Part of a small language model's weights: MLP 1792 squared ReLU, 36M parameters.
Each number is 500 + 50 x the weight over its row's rms, rounded and kept within 0 to 999. Layers, rows and columns count from 0. Numbers have three digits each. The size before them is the row's rms in percent of the matrix's.

# layer 3 MLP up, 1792x448, rms 0.0525, rows 1708-1791, columns 256-287
106:540463416551513484607525455479476421559416462529533491494478538540473493457474551463521467461474
097:467542574581540488531507546512580473518478385547508524439534443478420501583499500536523476458524
103:624443504422558445516467474562488390370463541458418570435443516509490514442550492478467526463531
122:548509453461481535506496528465534398515469499527528468533503498572481471542465456473532515525509
101:562402466542451473545437496564436501513437477503517487506591504559466530435473505496443543467501
094:459474454535459463437497544501533448586550469431522544591520604516487483409495534465478502453529
093:499475514571574434423417523474528467440484516435542491501541549491487497453443525382486465478578
104:494380571507506552526423506522556382553606533524549499585488507437389569479462512461542553559486
112:552400551547499438403579450497496397551505465502474552455473570539523541490463400593497499474633
106:486407498556456483424593508513586532387471468504502548562450533461582480571472418516529513484501
115:497432524508505478459577453487464468478488461516505532479480528510533498610567619566488446405550
093:455563555535509446491578441490543418423525489413478596417521469583484372517502469451492507523483
106:498552513464442497395494576568493400504508407527596556509506510533449484399466424527528503513554
110:573530586584539551417498527392461434442538552552479512555553515472549378449509513501515601470495
099:477528564563541553473547512522419477534456453491530509588431450516431494516397548474529479510496
108:539495472494501455515541477501511463468491438547428601489457512552491518515538519565426562549532
097:499553466485434465453552496499440531562423527476542481442386598545562454407433471502525465579507
095:503488521585507489513477488503504542465515504515516508478466431499486418436453431456544488466488
099:499477557503499490509452506560483509578550486429451457505507499577524541562505412452463476466479
102:514503566440561442525541503456452485471515475409472467499557502501505559542468541460534446489591
102:446512592669518473531453573516499552485545504479553496583475378477515486466528471489513448501470
091:528546485557507548476576500552504404608490498503535511533478471462505599505356489453445505469541
110:617441491476515443451501410429568488451508591507494483524417469525461600408466490488476446563600
108:483514546538449528452453442528474464569488494392453509551484519486483535574549407452425451445494
092:471527502642470504474497499441467532455499516593602468499491447479454583398529523489581621450541
101:511547556499547546547467568549480526521546534516514534531462533484447487439409440570480542541491
108:551476495548601537514577476447561503455523474465451599524433518503481469505415464486591432525454
108:539493489575474547515460573461504412532494487477638453575516436517504476504456545518545455450457
107:511443461497481528510431555429519527462420573536597508563466482528434402508446534649441431530506
106:516468507501494440530437520478507417461560488567524510523442471490436420509486444467524430594443
101:545487462458439512489466494515522445524482569464417563556469529533514528488465552502563518559502
101:484479555430498507555531490422577432528462509504461613486496460494506523561431450459466572532515
105:480378605508510439475516591535451495508454496479470498502563516484414435466519522486516465568493
118:522514484506496478469509580521581448464534589521449544488521443498558484554489522592405468456398
110:492559520633403488531551555536597340497497507479598488504598524522550533524507561487515499512459
105:478488521552492542520499527545497486375491402571556631572480447604474472569432416495514599428484
113:478517493455544470442435547531485539463592482533569482504489606495443504495437449439545543467563
098:648448543494519483464461505573493474601498445509530508409463533449509508581427523507406522500474
104:435465573454477528553595467440493526431473469472429473539581506555402463461448477494551573497452
099:487582579492517475559464443523517526423535494529491552580450413527461537557519499479509521547443
103:498466518511577435612504435457479497534472473439501443525503569564538424506551513505542485472437
093:549528406483496417419492540567536519409571558512517468574553466498450509545453459434530562468505
021:528492582590482414423517555497520536468502516405600505577464560672392585486515382538445556462525
099:534556477503569538533485481475566512445469479460486553535593472490488432490515557461509587496559
106:504520438498504582521540455532587479573511475422492435491441481507491510433570447542439427581466
095:483392518526499488463571538460607462475598560466421473607511478607535468541523497526368487394430
104:557501449499507517440460509530514467504504511485523536415502440533526541476429421468487444535574
116:523464580442538554462518494526499457538477450530513495515416545535417585582482422403605537627480
103:592478508430464487518496558533525489495464450474479520502444534506516483536413642467496498510516
097:461440508499484467540457557516474511516504456486483510539540522420451575571483487399451444526486
084:447443514503405502518412452481484507499545461552546513553488476627501549530460522576565559475523
111:566473541561509585456479512432468522516451564563519506445518584529497482470440475632563497532472
102:567556544613444581475472490454605513464493546473441529555421499597506514493519480536515462447509
102:461539464638467390412552528419550485482508533406450532490502536549501525545473469520531559443479
111:521458461524466499428487522553530563438473589533630488557498616483529535530522459498455510547622
094:451448555521616451553504422596507451466538410482498509427493579526448617479476499521541482548453
089:514546552475461558418582464483510487541503516487481456538514506519432569457413460444459551518493
095:543479484463489566413512538490556498472543499541487505483497553452493524551525555478551502436595
104:545445445490557443572496399465542497478478528526432557531462482481487529486498542525516546459554
107:548540515599465477475563460483513477454543573476462548540494483517404475547467541555505527410478
102:537516567521529403460454531465420487457466490532596509503484540512525525524485567535449645488484
114:534423489514563481567483402367578553536465517544542502564575522465536452442488563531441543522543
107:452455502471499543564546535508520562392492529548496570540460431491498463565513500454443482424489
099:484477568456505486513503514445478604497508464550501546489489541425462543522523462438515420496575
092:510539445448401465523492469575528596507554512493523483512531516454528421527427518547474521478469
108:573421458533491464559560476470501448552464570484590425433549538491526441536537446575493482469519
107:453616546482598475443515492427508555479539543447484542530482551530440540520499438416548452530465
103:505570584480563595387529486524466494491496418466588488448528550507500568444578494513518523456513
094:471542554513447490498532600458535577582484521305424477516503518576454572546501489535512474526657
106:439426601435479525546462556453499454455475434437469525558547475606489433448482510430532514418445
106:492425577492473454454486439417488530493556464505522516417524526504523600562532421520509547538486
109:535514480541587479557554436466497588526481597396511458515573469482531465501530410450412470580506
090:415483560431414382424559563483495484501523441499484411575404519662478481514503584539471598515494
091:487504633580441511567423580492497504568519501451587554405487549501489500512499547614482525570502
094:494563512480518426467478588424511512424531543458579515484507438503524464431410472394501526524491
100:440557502514428503519554476557456424560475559430552496549491478519465506459503558425548533478427
102:578428449505469520471522526536533450422517565479511495487516467528474503608480440565497461495521
093:542512424458567376617483528504420518463525457504521486533530503430500515454435468385482486469540
111:564525563474532548460460548505487468538503554529584510505528499422504526537450533548477544516531
113:547465393500581424508551494500545536478452500571469526480430564483524509510472436460545476565438
099:544499416483505465474517442495458440465507501528561461547498502553435515490440384442425520494507
094:570581562564505406602493531525441513410528507529441563502462584583549456488461508573524539535541
100:500556483512450494465504448510462500464556516377500445482494564510476554499449495523370517423508
022:576510437528541546483465558482526461556552454447563467516478619533376560472526542487477502579564